Each number is 128 + 24 x the weight over its row's rms, rounded and kept within 0 to 255. Layers, rows and columns count from 0. The size above them is the row's rms in percent of the matrix's.

# layer 6 attention query, 384x256, rms 0.0358, rows 0-53, columns 128-255
size [101 100  94  95  98  99  95 101 105 102  98  98 101 103 102 102  96  96 101  97  97 102  99  99  98  98 100  95 102  99  95  96  98  98  99 101  98 100  99 102  93  98 101  93  99 105 100  99  98  95 104  98  99  97]
[[122 120 123 127  94 127 136 156 140 113 126 127 151 137 137 152 125 119  93 105  93 123 150 119 153 120 151 141 115 136 162 162 155  92 121 110 145 106 115 149 147 155 149 117  91 117 110 152 136 155  89 156  98 158 151  99 138 133 101 152 138 158 166 120 128 135 149 151 115 118 127 164  97 116  91 124 173 109 138 111 131 172 136 126 110 104  84 120 170 112  72 112 114 124 159 124 120  85 134 162 159 138 153  93 151 125 112 148 158 124 142 115 164 101 150 132  96  35 117 105 132 145 108 163 129 157 147 108]
 [168 107 140  78 158 162 147 129  96 151 118  47 117 125  91 129 146 171 116 117 120 139 101 145 144 107 105 166 115 121 115 103 128 133 135  84 111 154 128 105 131 132 146 131 101  99 117 130 142 120 138 154 168 120  68 138 109 123 106  97 110  84 138 130  99 111 123 127  83 125 154 100 100 116 151 109  99 101 119 152 103 136 116 137 106 143 104 143 171 122 105 133 138 118 110 127 121 112 116 137 131 147 115 141 153 146  93 116 138 132 119 175 125 133 126  99 130 146 106 126 130 132 204 122 141 149 105 122]
 [ 87 145 144 149 109  99 103 143 119 130 131  88 134 112 122 116 129 174 108 129 115  88 117 139 138 113 148 100 143 133 107 122 111 132  77 118 122 151 148 103 117 138 140 157 118 140 128 109 136 139 129 153 114 137 167  93 132 127 132 131 113 141 101 156  93 124 158 124 125 107 116 121 161 115  64 137 128 146 114 129 127 130 110 176 136 108 120 132 161 120 124 134 164 162 123 161 146  79  99 107 117 102 143 191 122 100 107 127 118 113 147  79 115  49 111 123 158  78 169  91 214 122 178  95 124 128 142 138]
 [124 108 128 117 123 146 113 115 197 143 101 113 136  99 132 201 129 132 140 147 116 155  64 138 125 139 133  87 121 134 116 113 107 125 101 101 158 141 147 127 102  92 105  88 146 109 128 104 154 149 112 120  99  95 164 134 152  76 151 203 107 141 146 155 141 142 131 198 123 153 133 129 116 158 142 163  68 111 114 137 123 109 132 136 161 116 147 117  99  93 120 149  87 153 113  92 154  97 144 129 145 154 115 142 135 121 136 106 130 158 139 109 168 116 159 162 135 144 175 127 127 144 110 135 139 102 137 144]
 [ 99 173 166 122 129 164 160 180  56 119 154 141 157 162 135 137 109 140 136 162 132 135 142 131 144 118 152 126  95 129 118 131 155 100  77  88 123 111 143 122 108  95 119  96 161 126 134 143 109 150 178 161 114 170 142 147 102  87 130 152  98 115 127 127 161  70 119 147 101 153 129 155 162 105 115 126 119 169 136 145 137 131 126  82 154 133 150  98 135 120 115 146 106 124  76  94 154 130 141 119 119 113 120 126 116 155 143 149 126 140 152 152 122 160 138 137 141 103 141 144 113 125 122 127 156 117  99 117]
 [121 111 164 142 169 156 165 103 119 113 138 152 135 146 149 188 127 140 128 104 134 116 127 139 188 126 142 130 125 172 126 143 134 166 115 153 115 139 104 139 152 117 108 120 136 183 115 141  84 127 135 118 149 132 159 117 128 156  91 114 169 101 104  82 159 152 135 132 134 160  83 132  92 139 112 107 123 154 114 144  79  91 141 148 147 114 135 155 131 150  98 116 124 108 103 154 133 150 143 131 121 125 142 165 138 144 125 142 162 116 138 112 146 125 120 166 121 147  91 127 143 119 150 107 171 130 129 141]
 [159 120 110  80 127 135 178 166 140  94 170  99 122 154 103 148 130 113 133 129 125 104 121 136 159  97 160 128 138 149 137 142 134 125 123 159 120 117 128 141 112 119 103 120 117 160 104  63 145 132 138 131 134 133  90 121 137 150 152 102 126 145 138  84 134 113 151 159 126 138 149 110 137 129 116 100 188 151  85  92 144 107 160 138 159 150 120 141 171 137 166 121 155 100  94 147 119 144 109 107  86 150 134 112 177 122 160 102 161 140 112 134 125 172 133 131 132  67 120 172 128 139  87 114 109 125 140  97]
 [136 121 143 154 116 179 128 118 116  90 158 112 144 148 124 107 149 145 109 130 148 138 162 143  93  85 158 129 148 114 105 121 109 149 117 112 141 130 113 129 107 117 128 125 114 105 170 136 117 144  91 146 128 144  95 132 103 128 141 129 151 126 114 112 136 121 134 162 160 113 179 148 150 150 118 103 116 119 135 132  82  98 156  95 107 137 127 147 134 133 142 144 124 167 137 146 108 137 100 100  77 117 129 135  69 141 112  84 132  86 135 137 133 137 116 116 102 125 127 134 147 155  92 117 100 129 169 140]
 [132 145 121 143 137 112 153 184 129 140 155 147 124 147 161 133 128 130 105 123 121 168 113 155 108 139 110 144 155  85 121  87 134 133 113 140  77 157 133 135 116 156 154  92 109 116 133 165 127 138 116 100 151 125 140 126 163 154 137  96 119 122 142  96 122 115 133 136 102 141 109 143 150 123 129 118 112 110 144 201  90 100 145 106 127 134 141 167 144 103  91 104 103 136 115 117 119  77 146 170  98  99 104 129 155 126 107 187  91 152 154 126 113 137 138 137 137 166 130 107 120 131  82  91 134 129 110 149]
 [ 98 114 151 134 161 150 115 171 147 124  89 137 141 101 116 129 104 115 120 119 110 153  94 151 148  99  95 145 145 179 160 104 141 105 115 164  91 132  78 118 109 125 122  83 145 126 123 106 123 146  66 139 107 150 116 177 169 125 116  93 138 129 145 150  77 123 118 148 139 167 122 116 114 136 165 136 102 148 143  85 153  88  85 109 164 112 164 136 159 150 139 119 134  74 125 115 114 172 133 140 119  89 119  81 131 169 157 143 132 141 144 116  92 133 129 140  96 127 134 159 139 127 142 127 141 121 149 130]
 [108 110 122 141 175 139 123 120 137 116 139 156  91 121 136 128 135  98 135 103 120 110 176 127 141 118 114 152 101 128 114 146 108 141 109 136 159 136 108 129 131 142 120  90 176 173 143 146 153 141  96 144 112 140 103 148 149 108 112 119 175 108 139 141  95 136 128 155 119  93 178  80 158  73  78 122 107 100 149 113  98 138 152 134 144 150 162 126 134 188 165  99 122  75 139 113  81  90 131 113 107 106 112 125 111 141 139 103 157 118 152 147 139  94  79 114 106  91 109 114 138 114 111 160 134 157 123 127]
 [109 163 148 145 151 125 126 112 116 136 131 104  95 146 111 160 123  85 142 153 130 133 166 137 193 139  92 166 105 141 148 131 108 113 143 106 149 176 125 124 156 119 129 165 147 163 151 178 158 118 134 136 136 117 124 138 136 127  97 120 118 118 128 146 144 115 103 178 132 119 162 116 143 139 129 111 162  91 107 101  96 119 113 168  94 158 110  97 120 142 119 115 114 126 186 114 135 155  97 115 160 100 154 118 132 158 113 165 110 134  85 116  88 151 152 128 170 128 144 131 144 143 141 122 111 131 156 103]
 [ 98  87 102 126  89 108 116 140 147 101 124 121 117 138 113  97 130 124 137 148 102 160 112 100  96 133 127 171 152 125 126 153 125 120 145 135 106 119 118 132 124 124 144 145 161  91 147 125 152 102  98 127 141 138 102 135 127 133 126 111 125 119 137 139 129 158 155 114 122 108 139 107 100 130  94 137 125 169 137 146 130 163 115 162  96 122 131 114 147 108 127 141 129 125 140 119 127 103 128 122  81 131 148 127  61  98 130 112 165  89 105 126 143 156 152 192 139  87 122 154 148 114 142 136 147 115 108 147]
 [ 94 144 114 143 124 156 149 143 167 151 111 116 155 125 129 112 177 124 120 153  81 127 111 105 164 167  96 134 127 147  93 115 166 112 100 148 165 156 106 122 156 122 155 133 120 125 144 157 137 168 103  81 141 155  96 149 116 124 103 159 168  95 148  97 136 133 110 127 119  88 102 134 102 111 160 111 133 176 121  91 134 127 161 161 105 141 155  89 124  96 106  81 164 131 170 151 115 118 122 140 116 121 116 127 115 127  87  98 138 126 150 107 123 111 144 109 136 137 129 141 150 144 131  88  82 126 126 107]
 [ 91 129 134 102 136 153 154 159 115 117 171 114 144 108 176 119 168 147 143 103 168 126 126 105 107 158  88 162 125 105 141 153 135 120 153 140 169 142 129 135 133 114 128 109 142 150  98 102 136  89  40 161 110 154  84  65 147 123 137 101 129 147 148 154 134 170 128 120 118 121 121 154 150 128 158 151 121 118 137 103 117 130  77 121 156 123 104  93 141 118 119 177 165 154 107 137 145 159 184 114 134 118 145 138 134 138 123 148 143 126 124  64  73 104 124 116 151  88 121 108 133 130 134 112 106 101 136 143]
 [144 122 151 142 107 121 129 149 141 109 125 125 140 117 151 137 126 129 142  78 105 124 126 166  97 148  85 123  92 138 114 127  71  73 131 154 120  89 141 171 118 127 148 128 138 152 151 133 114 196 152 147 128 104 138 157 133 128 127 135 111 117 138  76 106 165 120 126 120 113 102  90  93 110 121  82 134  93 137 156 107 126 175 138 164 137 137 131 149 141 143 131 155 120 124 155 117  97 130  98 133 124 140 126 128  98 100 147 124 126 136 104 115 140  95 110 127 114 145  91 173  79 116 130 180 125 132 142]
 [123 119 107 116 113 112 131 151 147  92 133 120 121 101 189 153 132  84 157 134  95 133 140 133 111 131 127  96 123 117 126 148 144 124 148 105 120 136 124 105 100 124 136 136 124 150 145 137 108 101 121 133 157 158 187 100 118 169  99 123 129 144 154 131 114 148 134 125  82  90 169 100 133 107 104 111 101 173 126 103 104 134 100  89 156 129 117 149  98 118  72 150 112 146 150 126 122 148 136 155 136 111  99 112 176 140  85 130 118 128 103 146 102 135 122 165 118 138 121 121 114  93 167 130 167  85 112  72]
 [157 142 105 129 144 154 156 137 164 111 149 106 125 135 165 117 124 133 152 111  78  97 121 101 132 142  99 124 131 148 141 158 154 138 116 118 115 125  85 116 125 125 129 119 145 135 161 162 126 139 112 143 107 116 100  92 101 100 155 155 102 128 101 112 118 103 109 137 105 121 171 100 131 157 178 126 109 131 150 112  88 159 142 157  83 143  96 101 168 129 121 112 128 124 126  95 139 145 147 136 152  93  99 105 113 143 155 130 190 125 157 153 146 131 101 120 126 126 136 118 149 121  85  78 134  88 123 128]
 [162  73 120 111 109 135 116  99 108 117 181  80 107 135 126 141 118 132 114 138 117 163 136 117 151 156 155 100 117 129 153 136  87 116 148 139 124  86  77 133 146 104 101 151  71 107 108 100 118 126 116 106 120 135 144 100 112 111 100 156 111 120 110 133 132 143 144 116 153 137  83 129 129 106 112 128 129 121 140 102 117 124 128 201 147 134  94 146 111 149 162 151 136 184 144 146 132 138 137 147 107  84 171 122 141 119 128 113 132 121 149 124 128 131 137 134  90 115 133 146 116 173 151 141 132 102  92 105]
 [103 106 140 131 141 123 137 105 165  96 161 105 120 150 124 153 135 118 154  82 125  93 139 179 152  98 132 104 116  89 108 154 124 148 158 135 177  83 129 165 115 167 151 133 117 101 130 151 136  80 167 154 146 139 122 115 109 134 111 145 152 118 116 154  91 133  91 121 115  88 117 128 152 111 150 111 106 152 146 137 135 162 182 114 139 109 108 138 136 153 131 126  95 141 142 128 138 158 148 154 164 164 140 109 120  80 173 121 152 134  80 102 122 108 165 108 138 146 118 151 147 129  70 140 146 146 142 155]
 [106 118 117 107 115 171  90 111 151 132 154 101 146 140 119 136 102 129 111 161 141  98 169 109 156 102 145 100  89 122 130 118 141 138 150 129 101  95 102 133 110 130 156 148  83 161 157  98 145 135 102 144 112 142 137 100 130 126 142  79 168 159 167 106 142 105 106 113 138  88 114 147 121 167 104 133 144 130  90 162 160 129 169 133 158 127 113 150 158  98 128 149 153 155 136 135 139 126 117 127 105 149 148 163 120 108 151  90 103 107 163 113  93 175 140 139 131 164 127  96 122 126 104 129 142 122 113 145]
 [126  98 127 173 108 186 138 102 106 153 118 164 114 131  98 152 153 120 137 103  97 111 121 126 117 146 169 155 130 140 117 161 106 126 100 128 135 148 147 143 154 113 142 111 130 145 109 143 107 105 126 119 156 121 126 112 118 158 123 114 117 157  86 149  98 153 147 150 108 127 118 182  84 100 121 164 108 124 115 112 140 137 140 128 124 150 155 138 143 186 155 128 169 193 132 130 131 156 128 128 109  93 116 158  92 136 123 106 140 157 125 170 106 155 159 142 148  83 162 149 151 130 131 113 130 122 114 110]
 [109 120 162 180 107 150 158 156  98 126  97 138 103  97 130 140  97  81 148  86 109 147 140 103 121  85 104 105 114 157  74 119 130  79 147 179 100 132 148 128 157 117 104 104 152 132 148 116  87 106 140 134 107 149 142 111  97 132  83 124 125 159 150  67 138 113 100 129 100 120 104 157  98 161 153 110 160 120 119 151 163 176 152 145 163  93  95  78 104 107 113 118 109 155 113 155 150  96 143 126 154 153 141 143 123 119 139 144  95 140 141 109 171  95 121 124 127 141 130 126 113 113 162 148 120 110 114 131]
 [152 158 120 134 106  97 138 140 118 150 126 118 132 156 138 120 133  93 139 145 155  81 134  86 135 106 129 105  99  99 118 111 135  78 110 107 165  89  98 117 139 130 115  61 151  91 103 170 110  96 132 102  98  78 113 132 156 161 111 133 139  73 121 143 147  96 158 105 100 132 115  84 115 165 147 166 134 122 153 110 113 132  85 100 176 129 155 129 138 130  90  94 126 132 140 130 120 131  86  98 127  88 118 137 149 102 129 120 158 150 129 123 102 136 108 178 129 161  85 150 117 183 113 135 101 135 126 113]
 [121 105 145 135 137  93 125 159 109 137 123 124 107 177 159 132 135 118 149 144 103 141 171 142 141 111 109 118 115 104 140 159 154  74 123 141 136 139  84  65 149 106 142 136 154 109 144 126 167 139 105 160 140 107  94 115  97 111 138 148 168 121 111 119 159 121 147 139 162 161 148 133 147 157 133 134 125 106 108 167 133 171 146 130 117 155 131 135 125 137 140  81 162 123 104 127 116 150  92 173 118 119 107 129 147 135 125 157 149 180 144 102 110 127  92 113 125 159  83 114 139 129 174 149 135 156 165 174]
 [ 95 103  91 156 145 123 171 139  97 126 100 144  93 147 165 114 119 140 103 152 130 135  91 113 119 117 130 157 108 158 162 137 143 165 193  98 168 112 109 155 121 131 136 112 134 112  93 147 160 140 167 129 171 132 154 139 126 141 117 114  84 157 103 126  93 117 150 116 121  71 144 129 148 107 117 135 133 131 149 177 135 165  87 150 118 127  97 121 110 114  86 113 133 119 167 137 127 111 130 157 107 119 102 135 164 174 148 139 197 118 114 121 123 117 139 104 124 120 150 137 116 145 116 145 127  93 136 160]
 [143  80 110  71  97 123 121 118 161 117 110 167 112 126 144 130  95 113  62 135 126  84 120 120 136 143 138 122 118 148 120 113 135  92 138 131 102 119 126 163 127 113 107  89 159 167 115 186 117 114 135 117 149 143  94 118  89 134 147 103 132 148  66 141 120 124 134  92 114 157 119 138 145  98 168 125 150 105 128 129 112 108 110 133 126 132 142  86 114 121 121 145 130 156 142 125 107  93 141 122 146 142 111 118  87 111 115 128 119 133 141 101 113 109  97 139 150 103 175 104 132  91  89 121  98 174 144  80]
 [ 99 164 108 117 133 102 110 114  98 162 108 128 109 132 157 123 183  91 134 136 146 138 127  52 165 121 144 102  98 145 138 154 135 139  98  98 124 168 149 155 133 116 151 110 131 152 114 113 123 104 119 132 109 149 127 108 116  89 151 145 167 149 106 122 108  70 143 121 142 123 113 154 146 115 144 131 104  97  99 141 126 112 117 132 115 124 117 144 100 122 150 122 114  84 144  88 129 119 129 131 123 163  81 145 145  85 122 144 182 136 144 152 145 114 129 124 171 121 116 151 155 113 144 105 146 111  86 108]
 [132 129 146  98 113  71 105  98 130  61 120 125 122 103  99 122 127 110 124 161 137  84 145 174  91 138 136 139 142 124 101 140 113 106 156  82 113 104 117 118 118 137 155 146 144 136 116 126 109 107 138 131 129 143 111 100 152 111 109 125 123 137 152  98 125 116 105 115 144 125 175 166 146 123 121 125 100 149  80 127 130 137 136 130 151 121 174 133  86 127 121 142 130 122 124 127  93  88 128 108 130 104 105 158  90 115 116 143 112 159 121 177 114 132 114  78 103 100 121 102 115 160 119 148 186  96 141 108]
 [ 90 141 112 150 140 144 153 104 122 174 157 128 125 130 156 140 118 112  89 109 140 140 152 110 110  89 122 146  76 141 141 147 139 128  92 115 112 111 148 144  94 110 119 135  89  96 125  92  99  97 141 148 158 132 130 109 104 151 143 119 129 127 119 142 109 103 131 114 149 118 157 112 105 134 174 129  99  99 102  80 143  86 138 165 123 111 134 122 107 113 109 151 125 155 140 158 145 109 110 135 143 143 101 101 118  99 104 142 127 150 120 142 130 119 103 135 118 166 140  80 108 110 159 162 145 158 168 176]
 [115 131 140  94 113 127  97 155 123 137  89  98 109 109  97 138 135 120 120 164 120 139 152 131  84 106  88 128 127 138 122 148  72 140 137 114 134 132 157 128  40  79 122 108 101 118 134 148 118 141 150 135  78  74 125 125 142 149 127 160 116  88 125 172 158 134 146 126 157  91 145 143 123 105 154 145 126 169 105 100 151 144 128 129 120 171 134 117 108 137 141 100 151 132 138 103 149 125 153 156 118 137 163 111 140 145 149 172 159 130 113 150 160 153 102 144 174 165 113 119 140 137 145 136 162 132 105 145]
 [121 121 136 138 155 132 167 176 134 116 123 112 157  88 119 138 141  91 115 132 124  91 101 123  98 125 123 156 161  66  94 124 133 100 160 176  96 132 118 102 118 128 165 135 149 121 128 151 110 103 108 131 103 127 125 104 123 101 176 132 111 142 119 115 132  88  98 126 155 104  97 113 167 130 149 187 148 135 146 124 143  95  82 153 129 149 115 114  89 140 110 142 121 157 150 169  91 127 146 147 137 133 149 107 150 163 108 111 141 120 133 135 150  78 166 129  90 110 126  89  96 136 141 128 188 157  92 119]
 [156  90  98 106 101 154 124 129 152 109 167 113 150 117 128 158 172 128 153  96  95 107 149 139  80  90 136 137 147 114 117 137 153 172 138 143 142 148 120 135 164  89 127 137 107 128 134 119 107 163 168 124 149 139 120 153 148  73 135 127  95 143  81 128 121 139 151 138 128 116 121 142 137 137 152 128 140 129 119 125 116 169 104  88 127 160  87 112 123 129 159  98 122  79 146  99 160 137  98 133 105 171 152 104 117 154 159 192 133 109 153 109 172 139 141 116  99 138 110 124 108  91 109 119 146 118 126 154]
 [140  99 110 108 139 117 187 170 130 143 135 123 143 117 131 151 121 151 166 148 104 116  99 136 128 155 127 146 137 132 103 165 141 108 154 170 166 120  94 167  96 116 105 131 129 115 112 122 119 165 147 111 136  88 112 118 111 110 153 107 143 121 132 161 115 142 148 110 139  79 133 143  98 137 156 179 169 127 181 153 146 133 141 187  96 121 124 111 135 165 103 128  87 111 118 118 131 134 131 162  94 150  96 133 123  93 109 125  87 138 136 151 131 150 134 113 121 124 117 139 130 111 126 140 149 126 160 102]
 [133 112 110 106 161 129 199  97 143 144 154  99 110 148 139 128 135 108  87 162 149 126 141 119 111 112 102  99 152 138  83 111 203  97 136 141 110 114 157 122 155 106 132 138 188 150 126 117 138 105  92 138 139 104 149 137 124 170 135 130  87  98 132 103 132 135 139  96 162  95 122 112  72  99 152 117  86 109 151 123 116  80 117 102 133 156 150  99 135 120 111  78 147 142 143 113  99 109 147 147 143  97 145 121 138 129 124 126 118  65 114 118 107 113 119 142 162 149 123 154 174 132 166 123 162  86 123 193]
 [ 97 115 117 127 123 124 164 164 154 121 101 131 150 118 138 139 147 117 118 122 142 140 102 130 110 133 155  95 110 108 159 110 151 143 163 119  81 128 117 121 110 125 146 101 162 145 140 155  95 103 127 147 109 118 124 160  84 148 122  94 156 129 129 165 122 161 147 130 154 100 111 145 124 165 151 125 121  91 135  99 143 121 127 141 120 141 132 128 129 109 123  80 109  92  89 167 148  81 129  91 116 136 107 155 130 143 156 197  93 113 102 136 111 110  67 123 106 115 143 133 122 154 162 113 143 118 163 140]
 [191 183 168 134 113 136 142 119 142 108 124 126 106 185 135 174 112 103 145  92  83 121 131 134 116 126 114 129 112 141 129 143 113 100 161 121 133 124  93 131 109 130 124 140 146 141 118 150 104 129 139 105 144 144 152 126 157 189 130 101  96 147 132 118 117  92 128  91 154 141 124 115  98 127 139 132 139 117 130 152 157  89 125 117 104 122 135 117 102 118 147 134 142 145  70 144 149 144 129 118 136 138 172 154  71  96 133 147 144 178 102 136 144 177 114 124  90  98 173 114 128 138 110 128  93  90 111 145]
 [187 112 166  98 187 129 102  92 154  87 111  96  98 136 125 192 114 123  89 160 121 141 112  64 115 128 161 114 122 120 107 156 122 173 151 136 115 115 157 160 124 166 128 103 153 156  89  91 145 163 123  96 138 163 119 126 101 109 127 174 150 158 156 139 125 127  90 125  98 110 145 130 129 154 136 152  96 140 106 111 113  96 126 149 117 118 145  94  97 144 108 121 119 100 144 150 151 119 111 100 133 107 142 114 139 126 121 171 107 117 134 121 153 133 109 135 142  97 133  93 122 139 112 152 142 165 138 119]
 [102 107 130 162 152 112 107 125 146 105 147 100 162 110 151 140 139 135 164 123  92 143 112  98  77 126 152 111 133 118 194 117 128  86 150 115 115  79 156 134 144  81 136 143 124 146  91 132  91 144  91 108 100  75 149 160 127 133 158 160 133  76 134 121 128 126 169 116 122 127 132 135 137 116 137 137 199 125 152 147  99 128 110 116 125 118 143 140 147 100 129 123  88 128 163  98 137 105  78  85 116 125 141 170 115 152 120 128 162 160 132 131 130 150 133  88 159 117 137 131 145 136 127 136 101 157 113 140]
 [113 113  71 128 118 127  97 151  96 172 132 146 123  90 127 128  98 128 131 148 109 117 144 148 119 122 167 132 188 133 143  83  95 131 138 123 148 164 130 128 174 137 125 139 175 147 136 117 128 145 108 152 169 169 167 182 139 106 104 129 115 122 151 135  97  77 139 130 143  77 130 126 146 133 138 124 160 143 123 144  87 154 177 173 104 164 108 160 151 131  86 109  89 148 112 159 118 130  99 133  95 175 139 117 138 154 136 133 152 145 134 147 137 129 154  75 130  90  80 136 104 120 153 120 122 117  93 118]
 [184  99 125  96 120 131 125 114 149 132 109 187 132 131  89 155 102 133 130 106 124 106 132 138 126 155 119 124 131 105 125  92 124  95 172 104 150 109 166 116  74 133 125 121 170 122 101 109 113  63 103 142 142 159 141 114 113  86 150 105 165 125  83  83 132  83 136  95 142 148 145 115 114 107  96 151 134  97 140 113  86 128 112 130 134 123 127 127 132 125 132 154 117  94 132 136 117 147 161 145 113 127 145 131 128 153  93 167 141 146 129 128  92 120 148 162 136 139  84 138 160 131 106 108 124 130  70 106]
 [150 140 128 105 120 138 135 176 117  98 130 123  80 153 128 103 120 130 134 106 122 141 150 161 100  89 130 138 127 105 137 118 119 118 115  94  86 119 135 137 139 191  94 145 119 107 125 139 134 157 126 132 136 136 160 133 165 109  87 103  97 115 130 107 128 143 118 104 151 112 158 129 143  75 147  92 162 113 139 137 116 110 120 101 118 104  92  88 115  75 110 110 143 128 128  97 133 114  76 134 119 125 128 120 124 106  93 134 100 155 118  87 136 101 148 165 109 122 112 158 125 185 133 141 119 127  99  98]
 [142 119  98 155 172 116 135 108 137 158 155  95 120  83 130 133 104 144 188 138 112 141 122 122 165 117  98 121 146 131 126 114 139 136 133 112 165 101  96 108 117  95 159 117 162 127 144 121 145 132 129 115  97 164 104 172 148 165 103 106 112 165 124  89 149 131 122  88 140 146  99 164 107 107 134 176 165 109  87 139 169 155 155 149  85 112 115 127 129 125 158 138 148 129 142 139 156 150 143 120 141 125 114 125 117 109 136 130 145 108 130 139 153 147 145 110 128 125  98 116  91 126 169 150 104 157 167  87]
 [131 134 113 144 168 105 130 127 122 134 153 138 163  81 151 129 127 142 135 150 154  91 131 145 110 153  92 120 120 125 123 130 108 151 129  95 138 148 103 163 103 138 143 114 107 141 120 117 137 118 164 136 112 142 107  96 150 107 114 173 116 131 152 154 159 143 116  93 137 154 108 107 116  88  90 113 152 106 144 135 137 196 178 120 173 135 109 142 155 127  94  83 107 147 175  95 112 146  96 144 146 153 139 143 129 161 135 150 120 161 113 125 119  88 110 105 117 103 115  92 142 136 154 167 108 175 128 144]
 [151 162 158 102 134 115 172 148 121 125 136 111 114 113 111 144 141 154 123 161 147 157 220 136 107 126 161 114 125 153 178 131 142 107 104 138 128 144 129 165  99 181 102 120 126 141 119  87 169 120 146 116 157 131 133 118  85 106 122 143 107  90 116 119 100 127 160 122  80 129 101 117  94 126 136 157 119 175 155 162 145 106 108 124  93 148 111 146  87 124 128 162 102 116 131 163 108 134 124 129 137 125 119 120 147 124  87 130 115  94 158 137  93 159 101  98 112  86 137 153 162 138 124 130 104 126 128 111]
 [108 151 101 135 121 126 107 112 140 132 182 100 139 142 110 108 102  55 139  90 128  95  75 107 132 155 138 138 137 148 169  93 133 132 145 152 132 135 107 114 118 126 143 179 147 138 129 106 156 102 130 115 145 119  94 162 142 164 123 121 162 128 138 132 119 138 137 145  99 110 131 118 140 145 128 117  98 137 142 148 114 134 130 130 129 137 123 184 147 149 153 126 136 144 102 143 147 114 124 181 125 135 163 166 138 148 114 140 139 127  98 119 107  92  92 127 107 124 142  86  88  76 129 102 147 100 134 137]
 [145 152 160 112 116 147 155 114 121 154 164  97 148  99 118 146 117 157  84 121 103 120 129 126 170 129 124 101  75  95 128 173 121 113 149  96 120 168 124 128 163 113 104 106 109 133 130  91 168 108 100 138 135 129 153 188  97 125 128 114 128 134 155 141 136 138 172 137 156 118 135 121 159 107 134 128 135 117 138 118 104 122 135 153 153 139 126 153 156 113 140 151 141 122 113  73 142 143 146 116 165 132 116 129 110 127 141 137 106 123 121 101 116 142 154 110 112 127 153 131 169 112 106 164 104 126 131 104]
 [152 121 141 131 131 132 124 120 120 152 111 143 136 105 141  91  95 124 124 137  84 147 103 129  82 117  76  89 129 117 144  92 117 115 127 109 150 142 119 109 129 102 117 123 100 138 127 148  68 153 144 139 168 141 105  68 133 127 153 122 137 126  74 122 121 116 158 165 127 121 118 154 115 125 117 111 121 128  93 152 126 109 143 132 167  92 186 141 126 127 119 100 118 106 154 144 167 122 116 144 137 106  99 117 142 145  95 120 122 128 104 114 136 123 117 127 113 132  97  84 113 107 185 140  75  83 120 158]
 [167 136 134 115  96 157 124  87  96 147 141 132 126  92 110 138 161  97 142 132 110 145 105 124 100  81 115 116 130 104 104 125 130 153 113 140 121 172 154 104 116 145  99 153 106 158 111 135 185 157 168 130  85 133 115 148 177 113 152 127 113 126 120  82 118 124 119 130 140 158 118 124 158  94 137 117 140 165 128 122 107 163 127 178 151 125 128 149 157  71 105 162 124 119 152 163 131 118 134 163 125 113 147 145 103 112 147 138 114 117 153 109 118 117 107 172 109 185 136 122 169 141 141 145 132 136 149 159]
 [112 129 160 102 133 138 166 132 179 146 120 138 101 133 164 146 112 105 120  77 151 131 145 133  84 146 172 126 139 126 130 130 106  91 113 131 168 141 154 104 155 121 110 164 152 111 118 154 130 146 119 130 114 138 145 124 171 138 121 122 136 144 115 123 103 101 112 138 129 175 121  96 144 116 102 129 153 144 130 102  98 135 155 145 114 120  97 113 115 136 124 158 179 168 161 108 106 108 131 141 128 134 104 145 148 145 183 125 115 129 103 154 119 113 120 122 146 124 158 136 109 113 125 125 136 132 118 165]
 [150 106  99  81 147 126 122 158 141 127  77 139 149 120 128 131 118  70 127  97 138 132 100 143 103 137 135  98 132 100  66 124 126  99 103  82 127 143 127 109 148  87 121 149 137 151 138 140 132 179 140 127 125 145 137 121  92 149 130 133 117  91  88 118 134  95 102 170 113 117 155 113 135 125  98 150 164 137 116 145 160 144 159  91  81 127 104 145 133 135  86 141 138 142 134 160 116 135 137 171 113 121  95 155 153 127 112 153  95  70 164  90 136 155 135 110 125 108 185 165 118 198 152 115 148 166 151 128]
 [117 191  94 120  86 129 139 125 134 110 132 106 122 148 142 119 124 108 126 148 150 112 108 147 117 133 139 133 121 138 124 118 107 127 108 125 138  87 145 107 123  80 124 150 150 117 120 123 128 155 107 123 112 110 150 178 142 145  93 103 144 131  93 176 111 108  79 155 131 103  62 156 149  87  93 127 136 141 129 123 150  91 143 122 112 125 120 102 188 144 192 159 115 143 123 104 114 142 123 144 118 115 106 108 151 104 127  99 123  95 142 132 138  83 142 102 172 133 113 119 134 187 125 110 139 152 104 118]
 [155  56  97  97 132 166 115 107 133 101 137 110  86 151 162 135 116 138 138 136 143 154 161  91 180 147  82 106 169 125  99 105 142  85 125 121 137 134 174 156 124 133 118 156 106 150 145 143 162 131 120 124 117  90 136 153 137  92 149 137 119 114 113 102 131 123 125 120 136  93 127 137 110 129 102 131 128  86 120 106 171 103 151 146  92 133 151 145  90 132 137 109 103 167  76 106 126  88 126  66 136 196 133 173 131 155 153 127 109 122 107 154 128  90 139 145 103  96 129 132 156 146 114  70 167 110 112 149]
 [108 140 117 138 144  94 129 146 122 164 124 161 127 145 130 152 139 131 151 164 129 126 113 108 131 134 129 123 107 120 110  94 111 153 147 136  89 135 141 119 173 112  97 118 118 145 136 120 128 125 117 111 132  67  98 151 140 107  94  68 178 105 122 126 113 152  92 151 152 110 169 133  64 148 119 142 116 132 124  99 121 104 106 186 131 148  86 124 153 101  80 117 118 170  87 104 149 124 151 114 164 146 119 122 113 146 122 147 142 105 158 140 115 159  95 100 150 167 112 107 104 132 121 124 101 149 155 116]]